{
  "hidden_size": 256,
  "norm_place": "pre",
  "norm_eps": 1e-05,
  "rope_fraction": 0.5,
  "max_grad_norm": 2.0,
  "max_seq_len": 256,
  "doc_mask": true,
  "max_steps": 6919,
  "dataset": "wikipedia_en"
}
Each number is 500 + 25 x the weight over the matrix's rms, rounded and kept within 0 to 999. Layers, rows and columns count from 0. Numbers have three digits each.

# layer 12 MLP up, 768x256, rms 0.139, rows 723-759, columns 0-127
450515450505473475473492514560513449492480490511502527519508489467509490459529461485474526507492495499495518505496479504498492508495517523475484494545471499477510518467511500508529521467503506512483514495474525457519489505480468489544491485499481497500514517484490475494537531475505527508514480500443466519505485512515452495491502498501534472487491478526531485494511535498546484528493
506470495510513495453489499546504539502503476512472535555485492505549467511446496498483486532470511476514487525530476479524496499474508514507515481494457485515481514525497510492490542540478499487489509520503507493503490468495481503467494479471486498448506496533525509518486510501528512492518493505509494491485439552506485490484523478465482492553446508476535462509522514531500496442500
483479486487502519529504492491511525491526475522499472493489510457509509487500463515477516450511481496462505527549490500505466490485512494523522470508531492505511538483505499504526507516470513507506501497516452478455506482522531499487475523467488479548479523547529513517470540507532461500480514522521468560482486493516476536496461515492482461543474513485518497505473493479498486462507
506444509486518486503508488462510477459461528546533473502475466474502526505538513515510476496525464511470479512523514515496523500511493482469516484503486534493485497492525482502511518487495475470481495514500517478469519498467522511485479484534465516493505518483498440500568529481481482489489512491502454557527523553476482504478479525495489433527471520468477493528500493542503458481465
506485479505500476512526520539495530480495492495466489543460482533468469459466421548482532505472470480520450509497524483484510473502504528521490494474458518498538515504491495484420562439499492497460517478525543525553505547467505520532505541480504533503454464520475481507509504523511503493434469498546539473492442510536485467473487516459531525492502516469510487437557478526493527493511
505511516505513512505465440479499505483459515492494462538487497478538533518475532540548465495492459486480515509540512518548499474473508483456505514506486476460499452506468499530509504539491475533513514513528495500528499536448476487481495441505488522468496447473478517524501473506566464511543486475529532527513507512491507478519512558474512489470521489496488471473564470460506496517515
499496487474485513506490511524481467483508520500490465521508474524497485532461504551477516531497502467520493512466477502515525486471459505521537501510510463481450483522453485499490500523500527537511477495498518516516517516503490498530529513506472460526510503477490462509508523487435504514497477453526475496508488492505532515503494488520499460462439513541484500496515524533549514513487
469520570458489541497482510543513513501504495475515505518473541480446479517514483504537520507512539507480514500473481478505515499525491541507522480502508544497497463483427492515465486476539522441490505443537502480482504535458465488524481494507514474461508502512482499530523521484532506514501508522506456493529484524480478488492488471522509466500515544518478522518486504544492491440545
498523492484467503553524500448482508479499521486468489493543472495502493493515500568485527495522485518519479497492540485527474502501482449485501504531503466504500524517506511536504484493496431497520492494478510471494522533509493518455494495479482474476525473501497468506499514531545526561500513509482471516497506495512534483475453496505550471534491502503481485523507534551484506530516
483547515477474479528545482504461501528496501457454488457519504507495500514469480522494541547499508547456499518466501519497483520489493506480489451495481497492479491457538473521488492488498537488503516543521497514526515555444513498521493465548508493453510508523462514509487527499484507513454531533504520526490466535466505530512485503495504487463497482467486538520483493465555522492422
490540479510505518520456480499478498483479512509526491534470490488517465504456549548492531494515523447517476477506546492552486467504525497467553466480515535476533516466529529476531522439503529516487504479483482444450463496550510515511527473485467523545502518511433492496492518536542481528524482487524468477494524468506512537517477504475482502504522542507456537505517516515463471525507
455515525498481476457456464523460502553464518511514468496511512459501502511461516535498508507468489550502536484566468521519493512443466580564513476480515513505529504538520464509447490482510511472516528512475474504473490497509490485484520475515519460499496534502476479495511479492524473493532520489454537459454529546488514502494515500470501508485500529482483497509511507475472528451530
486532512496451475493528517481473486528485523543508507494498501532477500480504513502478484507452483533460519456483530454480512540508521553499500516532498503492463504522500471498536511522457527522520460462525514497496457536528500468489527504551495489472507480494498492548542504516505446479529506465438474485503518459497514533543501488460513511508535461484524502488470476484453535464506
505503494477516527518579484498475484510512521482502516547524509492479534480518506512496513502507504483487528538508495502514514496539551478495497506509515523482491482493495475502475506470458487499457540478488514553529536498509502480485520468482502487474560516485501511471497464484472481491522474558531546505487488545464531461509504497518515464495475497524471521468448504504540502497472
519523463500486488519461545481466497494505517470523473552524484548509490506540483505528520483459516470498471505517511545524523519471500497489543536493520471528462508467523515489533539476511506496537480549504475482505535450490497528456512455484516459438448490502484522537514485491546514540476504496509523500490478472508475529502512515500491511443495461503516526522442518512496490488502
478528515497539449469503489458513497502421515492497534498524514514520523514480479513553507451449504520532518521475493478524489533483510518501519481478487503573506515475465514541490513500553477490471492500502480520476486488533511503511490480488492477471498457519483501500515480529503541519487533488479526519480526455483519513506517454501531511487499498495488499501509466478499502556515
507472501475497522534527490528521517478448506492478462518523504469470523523534526517491490481526480498524509547484488511501505468492515484510498478506481513476482539522489497476514513518473506495489456503463535442485515484493518470527499505464531528480503460459501542498501483490494515554472489470516488480481481520482489512492483491499536521524521454511512523455503464525523521482467
503436510475492521501436539498524486531486510493484478532475473531490475498505523512502485562472465452501543475500501516531510542518483510515493462547504514542457510483474476507526469498503514490494519510466510523482486459510506537535487501536482498530471480470456487487515526463476495471461520481501519467526492509499510596533481492550474509520492465551528481470481515498485507475470
516517508516488492517482479471509496523479511522530486459476515455516454528520512489530505456522508502471512458496531514484487503486505523500450506516513465489474510488497540513534480465458522523484514571475523497487501476479483507518537536524531478533501475516488499530531554513551503472466444485511476487534466486492448521486461461442536515510465533491504518537526468487504548493513
468510502498479559540535529481495472519437496485498477488461524470473470561515516524500517479474505516471497546478504515517524519564476519517508479520484557451511489416462471493477490492486500531530516481484528544456523477488501504541517524515522477480440547498533485489443542507491512521516512540429478535529493530546517487467513511514482480473455484525517559450475502509460517508528
513496487518468542517503523512518490530522458475455479540503479479509502530471480456547471473475549479524512508544531490455516482517490501488534477512519507445492475519516474538520475541470506478484520506476479527482533504493503517534480473535512468488469525471531495531495534469529498514518542506542500493494548507518493450498515463479511488498472507434514499489514532502504478498490
524471539507534519476554520487493503480520499541528495495527501489533530462546461494471494464463510511544514490502519496431463503485497477482511517515530499575529487443506474487504493503510467496516511563525486509495510497486503484487505500475497489504532525507480507467524506505473497510515527464563508508497517506474516558483475530508506477505514475518490438479536513550516491520516
452486495484485460493545496485513469496499505532514475526484541537462532476496535497486514513498489495498505476500507507506533463455529519464477491538524482521504526487487529481493483524556519508509548443486549490474542502476485552515561479489530553460515482508503464508512496484495541470532462491519542522509484492514501507521521495475498484541471509476482485498507476519471497533499
530498452481502449437449523504516519528507452510458491525532536504491467493542475502486491471486457490494481515508441509489472511509508544471502511471523442493443485510482462454473500469488563517502484491456469494482516500543497525485500475498488521479499505503458543532540497483459515516483526447563502500515519512501528506510486525540514507500516538486463486475494505517532457522482
527496503474442492469516501519565461513517470487512512502464495489499502514487517497516491475509499477428508486502474500515505528521507503481512480544534530523465495501546494515550468489468476495505486467473475482448492471483537515479511577512479521541477498446538483487459472494489478513465515484521521498465509478536510525509477536496477503516503518505504510508542517530515530487498
511547465530479486519520529482495527493500504507481514516507487515496489487507517479531480517514500546490472503516483495499496495503481482507496495520522484525477491528501500471489498528481513494502501488521506459512499498518503485498485504483499505474486474505546490519456478494468499521519517532489502510477486476522464507515558475487473525476489537501496537514475494537462523530493
460498458475467484486466467485479487511489513513498484469551516524485509523478470489537493491529476495504459507512459517525480509509509511547476538500529502541537484482547459519494533517534510528519515452495509517501586507497469525490471509537483535532450485514534499482488537504493524520480492459474487489531480482530518493547496445464495545480467559491528477484512467482511516483539
508459499486496488512477504531555476493532448503497479499528508528477519487525510537480477504490487596496466503480552489534493480486471485529484505495455490451543497498451505503489559501521488484477503463509451495470511517481467470501545501505483463478511517471514492519466494530518491486498504473509496520501470511510462484501502490498549486484530490453521479528516510481529479543549
512448511521495462479549509494522503473492501523461480479478493528493479512509509513497470442447534487503508535458479502497472491500411529478535516481555510505525492534502476516490479487510501474487519500520486534490514530512480525469462498504453503499533521453481541462515492476524476491483517498503493492493487513520479505495454509502524482482459482500502486503492536512518545536492
477524525500509501507508496546422499486496503491502502521483513530508464494468493536507523501541520455512506528495472520493525524476521493473477519495509481481529499515484469451528494514506493484456523494469504464514543522482483509507494485463593475496508472515467522524487518484493516492453527538479501491505488536521519507481486487516498518510498479476491532534488505468516492530492
470493446501539521476505476517491502483509518508520475492530498518473519487520516464490482536462520480503484496536511538504505509526484545474484488476521462471483501520516493528440517452511539468547508495459510491506509510461476499536510481487491501471476492483527543515516501498485484494513478498505495497449493491519537460468513514517492477510489505489462535468474527521448514458478
529457497473494521508517501506494530498500502470513536474498491515496508512511493489524504502483489479483489486525515508491488517518474528459519481480565479514522486506529502489534526467537499479442486492500480506490472449500513487494494542494483510541498491527469479515494512552500514510492514468482483470519480484501528533520519471455465459522508511469495529473502476517501476489491
442508528476514526488474463494458442490496518518521525555503509494518495495484505527515471500474523446521497487480480493524455515490506505457518505533507509486508466555474480490461497522477516493503516491515515514500487514495503499453548485465490485508529530535499558540526473512516506475491505541556481480468508535483538459555487514515503506459488500496448512497495515480508561506539
489488549481547493471478506467481524472515514447491558527505500512527499485507490472459533505561479471479559453538468488462494552526511528525507524482501523473510515497505512482528492528477519504516473497518502541541551520473457489520482504511497534529485514510481532526496507504500501475466537495509440493477526521513516497490512479520468541493474507508521506474538491444513482463522
490528533505486544504477500510520471469477478535510502495448516493500516501494494529503497492522499481515511526526469504529506498459500459532459511500477526489504509504497514511487479506512529567488512501510514493490469480485510441490489541528500520520500490487505445498494479534506496495457523533499468467494527526529496463511501520486488509488491516491485485495512530478485532497479
554538427525484521486496513481495524511477469430448447520477490451538469495511487477519494492554421500506551537491471512463497517536492490512489511534475461503508489495504530438488467513545509527518497469499516508460509492492520507511509506522528518534506487476485508503423512487483486498504541505501514501514514494460544498492481541506513461453457536493475473479462508498465503518475
494509512493472494464484503517541516505498529506472499553502504507491531490461487489498507493521509514509494504569475494526475464472531486533499455496522465504461490463529504515485470528518499514512502515497486499489486489521477486490516491528516468498472531472519541476496515454465502502512520497488432517539526525484538516488504459492498502509504475494497528481516429520553427464517
# layer 12 MLP down (transposed), 768x256, rms 0.0781, rows 723-758, columns 0-127
451465523495527496525520498469490491539547445489486474493518501561479482506474524530538530490462519536504514505533498496518524459475474507478499508505505471570516497505491512496484507536512531517510524509477472457467503496470491528482530499508503512479506472490521525517485471492490500542501488503504498449509498496505513466497505486489502537525530460474518509541451483490532513462494
495459537497502480513485485464487497517493545509487540473481530524482490450501505485488491457532496472508485483505520490529520490539481520503494545468501519528540512467493488516499489465514501527499481478482531540526566486476518507540512548481489507500481537496466500483505507476483527546494487498503485509491521442497502489502507531514496512486507529493474490494489466470550506519501
465505509439479475526524493503445525471537513502498479476512491474510473499485545513501483528506513478504553512491485436526471479491537496543506494520508508530459498504536471434475415471495478488507491519536469479513498484517517497486499471481479518497489494524455479504493475548443525527476516477488512538527517503500477474462506497552502492524503531495507496514502545498491525490530
498523495470446448522469546546450531541443467555513548485495526421501534516497478495481516501478500484535477510519528493548495491485488457541457510492506480495480491534454548544488507510502500487511485522518483486505488515472511538478484534452512499464479495533495534481482458499503492494473486461503485464528456510504468502540517519538529491507538516537508508486508505471489490517519
531525475462542481443481492469468485499523496511509552449508490556560480456473485547524486537521474537494450555493516490474512499483490490545501518549538522498455545437501503515507507571490490479460531557513512453526577486500520479513482476519531480451433534461530522502464529549491489440530539533520428531505569422488528559437513522530505482518503471488520453585478463513444491503510
513489495474522479519545519482550489447549476494502526511469536515497495477529513484498497500505547492518492496442502485491507488459507507536486532514497548516457460544500505529499509520497514494461517476535490528500492534465513521495500496481505525494583481511541476485497498458520532502469509461517546509492483502486517498526464527509485505463466504521506480457548462554472501550503
524539560558501499476501497501526488533514513493504526477487541511491475516509528505481472479461446498523435508524488481557478464523528479511458515531514508500493522494464500477516540489517557510513549519508495517527555500529507508499483513508471500487519508492483513490511474481465536488530497517462539505477517499510491457471488512502517554492503542489491516505534488492491518502485
539478509512495481484517526484529502529504472508448518506523530447494504501514525517501493510509516566506497502545471518483474486504492474485492516508481528485522491496542488481458532503458483500557525519494466479519486439503516495494527506490464529509523501498481494473505472513504506469518499511503522447475501513501492492514496484475484549497475486480515497493483536500517506567477
535522508494514456518527515473500516548511507528501485462475528487510451526470521475552514492568471438483487478527490492531523514505517527486528493509531481498517539500467484490540487506498567519467494533494508533494528471510521509494476521492528476506454485520527525544502489508512459521518545468505531507488477508477445495505512484517480480461510494517487503517517475526532490558500
505441488525480512496479516528467480488492469498527492498494517523491489482512514548496490513481489508485497514536502505508473491504517503497450530474505538480551540468483491507514449500482512528491495518557493468521516410468490507489473516485553483500503499488510450505541505488565524484515490500518483478503528468509503502503513528547465493531493529482500526541473516486479493472484
533517545513452522491485489470492499499482477482494491505521518522486504497520498470495429519467529512469515487435523523472527506544517519500486546498524528498511515525489489516508477516465516485531523526446505496500520467502450510470524525472507475466494486505527503505515474478467505516528521470510506543491516522468477499552497459462499499506495496510515483536470481491492487516483
484505526519477465536520530501502486490501454534497537546502498475501520500509509520520474503520475570496488492506467515518508463473528462517501523498464493477493529480494514502485539503508514525448518510451488613500475461506445504465486496530519509505521501537473477499478511511539515478524518515486539423481471491524536482513489540498524503478564490479556513520480532490508518435528
469478531509472475507492502516490490512520481513469523499549456557511512480481502524500517479491497502545515496527536535501457474465489469501498515531489497459482513584460487482504448463517501467498520490496505509474505483455511508498478471452453503486507495508470495522491509506490545486491545525535554462509505494512459542465541500533514454512501485521520516500464539456494537515527
515469564493493504528492492457502530524479535498462511509529504463474492466478520487515538513505490473509481518468493492508506510483490520491482589513530482433464464518433478510495510516498553436506485500502500490517469510506493507539472502440493524459505472502506523483553476479474478489531522500522482499465520500487486497499531462502545482477507518496489531513497501535497525482497
465472464511490547475517496472530489489514489550491497478479494555525481515519486533456535476554490506513532497477528483496518581468496522475528503543536490516465533524533500462483487499476491449482520463477481566511485545479457482514484473528512493493488521517494509541499491495519454494525487508476496488465518503494533503503468475499542499496474455490481515512530464526479485518490
543468500553494455506535506473529525493526505488492495541494536533508486513533518485466445491476490530520501491500518482541519482511523508499528502493523450522467527494473454460514495531513488501496502523532515497547510533476504523459496526540455523467539488485497491489527514515448476466516503493464471552495484539480532513488538467484494470508492497491493539534492508493455510490490
451518499534450487495469474474490508476509482508512484470493481569518497501550524478519505510456481461479498484518528511485497481495500504474496517520485538522493484489487503471489500485493500493420503482521530475519483483482498493494473529457496486506457500489517461478443512518487513460498495489513503507519517487513494494497521517492508490500484497518498488491535492486498494496520
498502445509460519519521460537476530527486519488511543463471502473500473457508446454479513472540514494469485485505524517506533524475529518456502495492485512529485510473542461521472520470511482496450484459490527535497502524502527484489533479492502496444507489492507490508492488482515537527491498547526485493491531472493480494520563502499519501513543516507515512501509500472490504499513
543465524509510540480468447494497457521525510469447447508457535437493501524493510481503510477499512486525473524519519491491461499458493508509457467545500499502470482480458525456533503523562517482513484482502511568510593489493497526507528476499510502532486526506508475477481505477493488536511459479512521536508481496539490542524524482485529580495484484523489527477556488469524483444525
470504478496507475483520477506511469546524506482473487510535518536490500490514495516473507522529480556559545515473437495491462433472504524484459497485529481530511516535462525526535516532495475474495482515494519445493506510474518492485496471545492558471492499498561475516496497478480517504496494505532468505516515447461501523563483489527529524499503471488491469515484498492524508498484
495502518506496486531506455499471512490493447514478508519446486477449510493476475494473477534503492524511541497504536526525514521509481458454504484523502521479487473491503491566511513464479548473474482528502460513508463502543509503475502477522524482526514509450489546529515550481480525516480526515548447513508473524518522517550535482493526516507513507515493511534465496497461491512515
526527484528478529430502501511492486482519517531477514451522498482463528466506500505480491491530531488505540472509474488490506513504463501493459514484536496505502523478498541541491510496482530506497502526488468515524477508507517446529520533483494473474550510528507503535501499508523501495510474486489412496494513511495516497517541493507473504485560425485532477538493486492528505540472
522488495522518462503447492503510498477486537510496522490514482495459487499542450501535467509471494436490495463501479489486478565498412511500514519486510551471482485494509513466506521494463508482466494535500485504529457494474538421495483505545463475510508489518534522508473484494474507540488490526503485470519473566549471487475476510478501550505481535506473529506495475532503481563471
488529482498496466483496537501498545501519505547547516460510478463503527511532496500514527507501461519435499546526490463496519514492524475509489471454489466518451497472515488448517519506489498498533528528473497481520514488542517486506445500470515523541527497533494496501490474480511473485501484517531523515520478483531467474478487534526503500487502453509473508511504532515531512495468
489531457456514514505458510523491484434552501497518537531463492531514532530522463535456450463507489469550483556494491516485478510512511520509494512507508521483528545501501481518504457492511484531530486483513480415475517528498534465533500495483540489519465478473496509495482474495510492482495510468455496490542451517510476525500514530493518517512494473519512514500544542540480486496496
480490511434520474486486527564535528506498473458493519481504526578490487501497498530495468500500498540484517519481532519506472496465481493516520486495519481490509446514521538508501479501482452513493468448484518456516513526460498481470532458528489481503514492442522513536460512500494511518455515542544528499507504483514495491440504534495486509515520489501478490475460473469515496504483
538477497501507505532504493505512487488495464471497484519428494439503457536544468544556535505496509464482565492520542478514494528514523499550504491525527497504507499501418508531560509498454458493462485534474452519505461517504474500538456517496497474515488505524467476506546505540483508485496529514452483521471492512474466472541506540481472503492459522496486532528534487469463537519460
523538493538486545512481474495485513498483473505521561518518498507476452515495485488473488544476483564515474494477486518509500500503457511503502553538484535500522477448511517520480481488509534481536468502466539521481489466525529479443520537512491498506489526490543491506506527483473466483530464472474501503482499500494520517555511523537541512501482464516516530484495540498504525539470
528517495492494494480477501510477506508490498493459489460489503480517525481491536512507520514511492536540506525537518478483497504485492524467541456499515489471468509496532477486507474512525485471513558509499482517511506513530503516456537505486527507511518486530496547478516492472512482478515494520524518532512538519455498534505475491546537480492553505528491523507517478538495508612517
491456467540448547521527508502480488496525478501507516506448497486522478451529486521511454505463484512511510556469525501568489492486497510473464522506474438493466534508512445484508475455524467503539529502517533497448513517494547481518477492470511516500492523508499510470499525539518473508520506520484556479495499511518495537474536498522460536496480490522478464460460511500508512504502
519483497483478521480495535453485479553498489492476486550462526492500490481467468510499485510535487502454530498485484512475523485474491536491513497531489542477506482440477508525542463481509486541490477514483492467484507515525466486431483444510478494478517489479497491525468497471452536524550496509488507500522499485510557522541489534480489458492480522501513508491505490497539501486474
524484496478541493491550525545494505506515486509470483523473503473448472484459442485515514488533532491495543500511518531482542485520486454497515486509463498513476516475516502494519533535553528553514455517482509482471494514530488516471512474524493478522479538517490504475483487501509466489517511490499463516491509501547519530505495516473546502494563489494480498497512485489478517496472
549482463517465534532492515532434486512551541571577558502501494510444506481515505482494484520466489450505502504516557496549466492479487522498523507491493468523493504549547483493527503448525498525493480499494500523486519507523470479489497503521502506535511487521584496527508484466473475544498502487467479497500507483505498506465502502446531492512483527472497486491533472492532524477474
478512509530499504504517515519508510509517467488474483584500510532493510503505486563533504511518500497483525528491547522522521490487491485499505469505491489506533485454537514467521515494483501498538436502474486513513457469483496521471516470499521509522471487456495523474489513489513521473512500528493511480512500552484527515479476535479481504493483475542465485482465540495510544550522
487498508497515490472506453511495518536495474485493512495496534520532462460513490487488468480498491466490488492482514479485488525541476511489521495490501554491526453498519483490504529517525477495543470542479502504520497531517498577486524434522526538477500488543474502520505507484489495492489531492529488513490470505475495488492447496453492518496503487510483495529480506509489479518521
479472471514507490529469538488489490505526509532476450469529486462466501518498544540470482538537505447492471485508497494534489479553512462500532505491513487462509479494452509548520475508502490515505518550501525571499554473506515540488484545519542484500509488484549514491501474485502512467510514449483486512508487529492519468514493469511530499525478512511535505480484496492482509475525
# layer 12 MLP gate, 768x256, rms 0.13, rows 724-759, columns 0-127
479502465491491516508492528487466509498513545502523451525512475468492474502518443513525520499479542499495504511514482500476500513549470531517500497519519504482513505504506531504513469464531499525525494468489497498492549509487532526484493527489517493525472518475537496467522513487531482495481522526517502532495504489465527519490474460539480532485499532488498506512458491543507531506459
513510504498526488506498489477487456511493514478493554500513506507520494485523507470528463494490511517485486506497449464498482487537469504525528491551534492461538486483480512524514502515466494492503514474475509495550477540461524473487544492494494515497549493478514489498517468507505523513497451505480483438479486465510510449546524510512515475482506477502462508478528480472460513469523
466474511499507455496524529534452542500523520511493524492521510491485531518471520497486464487517436557494502491488504488485460493535479523472472457494460456485469490462508502501487468481478496466509519494515483499536479519492537452475489471510491494514485446504485496506475510547500506455501468492497523461487490496510512508503504480537507492492521519498514509512525477504499478494513
441458553517477487560471506481505502495468454476483486493512502537516509587470516448531491493542514548505561507487482522522508529467489533458512486483502485522486502509476496492506432490498492505529519476490541507448469451477471522560518494501497498492560491468476451494511518483533485475502467507463585481531445521529493511535464493455489509468485536500511516554448571460506547481474
515557495530500517488476527476502519506512485470514485481454443494506517449535535477502490522471536529463515488480473466521515487490479541520505474532489546493541528562470480499533501509490488500502511508506506527492534508445511512491497498509522510474509536444516504503499503514473466534485522489494456513501486509493484505495522490501488490514492504520458516505461503515543480495471
512528506478488492505519510477515491484475483545488505523466522496485515492520437424494521541489521501503502487462498523533508514493526475481507513470479517479509490544455501568532485502457495494504544483510493511506497438525479485541468505514542541505532524492545500467520489501464459459482518506543483512480484525558525490501489505477470496464508444527497489475525507549486480499468
467503484524502471531518500460499477502494477495491541490522519476501514520493513521497498488479517459499487479506487468509526540483519471480502517504514484547478496500523500518495489496492532483480475514538534511425537499507514524503483496489518478521504493486505467517505511471494528511477513497484502508517525467508536536540503501525528477489527496524527535452456481466493487461459
499477508498498503485468517482509499472462516514480500498466513507536504520527506464460478481543468493492530487523570485502545500436555535491487535480521528492477509510493499500502493487498525548501516542522496531489494515487477478493493515476538494496488481550539472471498496499510494519472459500484511488498530458497452481550483505514488471522483538534515485502537515506528471482484
465510481494493491465517500501486497506511475497497480476487466512536506531526532492522480526471506529496487491511519464499510497555528500515486465501505479444508495486496594445482482531493483536545491538537513457517528480530526533499501474536520530512509489506515564519518518468506464464480520545538480506520506528476512507464506527493495488482484521474519514465485507536516492480491
504455534494540475507566537501495487485496493519512497488497526525476473521485472527442470493443480476502424517478487476492501497508523514482460484550510516513485472521538487525520492500523501516549504516534490540514525516487497479476493477521482500482481490549457509510533503508473499496536513497471486485511482512512495515537513480497463454468540516509505513468489530480492536483470
473521489523510534452503460530485470476445509519512522518455500421484507489476516510516536468490458555462496519571511524490454501462477502546532465509474500549540496527534483510465496495511507543487529505501498524497469488518511484491511493509553497490503522476460500486490511538523525490535495530521498467455515483507520486525466472476486500473519546480493485533507524518452511468474
524520518462512532538519505437482513487477501505463504455512558502542503481510509504532477461488476502529490490501478495541503489517469496561502476539503456483485466526494520513501473471524503509473525496511469499472479503523501470513481477524501522487473462508514478534499491512510495509480531451505491545539520477504495519494508487531522473491485480472482509498498538548490477467464
513506488524543530503524548474529537506495527535481526479506523530427502496470507488522537519518461527515502529514540515450468473435514480507530528531500482496486477455513492501499493494494473488501498534487497493473493507464519504518468519506488484521468495494458454534476530522514474516539489491504494506529506513545467518462511494494458475521532489465459499491470452487485511469511
486502562531456517529515496489507464473462484506480546512511541443517524472517525517502485489441531505489499529530453505560484475480498519493548506480464501465528484442527505460500501504540486501495506473511490460495536526469506470496513474531531506510526502532531462488566510519480483476443502512486490504525491526494495510498503507478450554492504507512516543516482523493541533504498
461430523486500499510480518472514497502519510478515477503553476495506467480483497510476528516498490496546504518527523480483513464514523495521501488489447533501513461484496484497490507463508532466504494519458504480430529464505496527495504549505522474489510498469495549518477439527473501523488455513533441487486505451506520504473538506515533510415517506505508500450500497445512505501506
500492498502532513500507547496511490451467509446541508491485479525502520495486521491524508491453517470505504487472499456513502535485453484492516511475543497493491519483510489477470496496475528461504491505505484517501499551517502482479506535508549515527519500502480539487479490489481478508528489536502514498517497508500495506545511490551472512481489530486482549488546489558532464500509
469450486479458476486513518528543513516480495489495488467503504527497481492526524464487503554526479501496475488520469503477509541501500462535504488492495470509507512479494484494542459554500493485545490529502479479497518509528497493503456490470506540487510482451495507490469516487491506527485480522499548476525481516492489481508520540482458464481496464465503496481505496527504506555501
478471529538508498498517489473557524504497521488488490516487520516463479528504509550503476523509468513495532557511494488550495531524499473481484478483508532482478479482446533480511504481513486510497516538524493510466487505472442503531532477512498545537420489482510490490477491507497487504467494455505463486468505533514490525503478492507489505508467476491476489493459549516495520486491
539497474499482525445460498501524478431523499506476451514480495520504481518519448477560477487477508535490501466503444546518490491483564543508528554485542493533496512524499502505486494476510525501524484510515490478519505502461472536487490432512476491524490441501523473524505515523510543509491507486539534509550500468521514455526516514501479533518507494455491476495491561495487481540496
509488489499520531503515547450475506507509497482490502509494478525475477461517512485496525484487473545480522481489495538531513427465512481469519540538519457526509482535508536503511511473479499463463528461526500534490481519513505463511464468512539516482450494500523525482500487503497501527476536553505529495494468462519543460532506538514486496496506537540464501472479504558483465495503
463505535493468491483525527482498463489496501509486521479513557534502497569517515490530498498551484470483501504512467468468508536518503507453512518493477483505463525512477507520485483460467492492509544494504488505537515488480479512560481503464478502549519479474510477476502530487509494457468482501495479471481513523499463546543466490492509469481527513483562499498518506496508505509532
498496486537490504499518490449476547496519529498479479548538531452451469519522510503522508491526511463504521472521529552456509470493482504512492521525470471452524526535484478553480483459496490547492503457471485506475510451478491529518532504492464479494479507502509508492510470512522528506527525530465545498513518509485577460475495503495505462492495528533467477490487510494528515441465
469478522490447491519494502469517478479518489497493502526493441523550500527510516500500491530485482494525491544484493525442516511524526515515499506486486493481468488524524558492486514500536508492491504507502473478489476480500509469508460501501493469481516470463468484535508536521525547540499518497516489541500502504525495474490515492513503495502459531493512479479490527514493517512474
513513494496496542518474541494471454443509488497501504481536485552483535493482535489531485511480479489484474464483481513502513517505497504513497536544493479476467497510555493527509466503511575499463449480519510509512508489503527491507492475504538515502527517464483531498470507462477498462460493501458477472537476516509503501523519496486483493484490464512532558509474503535483491467431
489436480462550476448533529489469528487466492458507444512479516461477480498516498478471507509495495483516520506502503525483488499474495513516496484458520520518481467543526520503524528475465490451504478502489486480487517504499494474516514504493513458493491492479514518505538514493481474487502495479573496445516506473474454476549486513539497541502507502489489479476491523477513509483493
508515475481499482506549524483484509532535499509445515507502476500502521523483502458487532477504548532454497474530510468521488500500467507458498537526460468504514478505458470485502505540530515504466490457504481475517469461535468551510542476529484508514495517475494527480469478511484512521523530556497527468510464491426475518464479514536483488528568499483499479498458499467526512476456
462487496519460499477533485459469490517480493464478524505503502522543513559515492491519520447515506475527519515487485512521525483516550489471486460498509515529472523531531462492506470465498486554504479501445542519526534477560488559482487528509485503542475484494504488438489490491473469533456533495506534486497535558486492470532495524487473510512446493505481531544531533468506481489476
463491495522480494529498503497513471468536532485519508519519491490464474524524550446454526502509477504475542508456512446484515533540533526457478515515507475521520496525521480460537497479501487505501470474493463443464482486505511481460529510505527499499488515495449504513485471526510493483521541481486513480510479488491547478492505515459506495482448496509501494524500514538467515537499
510533488495524486491497531505504511482456493535512491492488508496530551491484459491493464475536502471506442489516534531498501522487503471502506469503466508479506497477500444456432490506495472491510486534448560507504510509503525494498478541486509483511501470559513505511467560541546543459502500460497531526548497499508472467553508537510483486487502482484529491488521518509507481470471
504485509513495521507481438508482510536487498544459526481514528497457480556466506461489535467486470516491487520533482497483464524513487535506499523498497478487501485484519463494450542486491519521503527469474495463489515527511477479509536532509527522483484520496512534511485476530505525497521516511485463513449448513543512454478502492478495519509530533495519483531512477472456483530430
471502514471469506525499458471484525522470513538514483512493531547466483544498462509525476470477533503502526499503515497458527426534494519529489494495507535477493495521545527495491482520513529533489489505460487525479455533496502501465522425539508474546518490505522524512511509513466508497522472537493502505490467506516526503477492506468505503504538452499483474544539477509503488501506
506480558512505546505512500494550508520485504534492522560514563479488557529490489574507501484509502508488486520492479496522495476514497489486518530492550507485508496492527508475510528508522514498470456508502472504495496499494499499490512546480553479479509534488507456499506491523496504516462476515502536467530455454458482521523499526503512496491538508518496474525476484473506516476522
479515500514547486459472517506518499489523523518488432490486504494566500451538515514489474531504548570456539490523469475533483503490528485518535491470456527448492508492489486479524465496474531534506445495474480494507496453515529486458508474505504514541524529458484517554512522485522568534486484516478505489509538447492521486485548506496477512513506475441497512486543468512521491508476
503490497543471510536500511464474516496477509474485526528525485466490510472531567548525532457477462511524472508499515520498464523541497454512486521514498466499474497471499511540519494478504522504522465471524433545486488501470491487480495478489468542541506513470482514499489468521515512480489483487491523505517491502494547485487492482487514489462511492498500519491537510506490520501498
486491559502517486496493519460511499486469447513509486484528495471514510496536496532497498493480475530502509502487474494478539504488468492500491526469496448515479452525527460502521536507532471511522538491475479543508469533539493501516494507491523522524513523492474458505492490530495498505509483559521522479472472500518538536543482527465510459519497568475501483498483510466488509485516
552514487498517481519531478497469459492494497485522515467532472486499546484459460490508501518486531519483507505419472533444476457434501545501481479490527503501489471521482438421504480491512512495532491489525429475481489543500444519489484487502503505464527463481527536483515530512501490528509495490506471466495508458540482510496480531493534467500540537486522483493496507492462572516499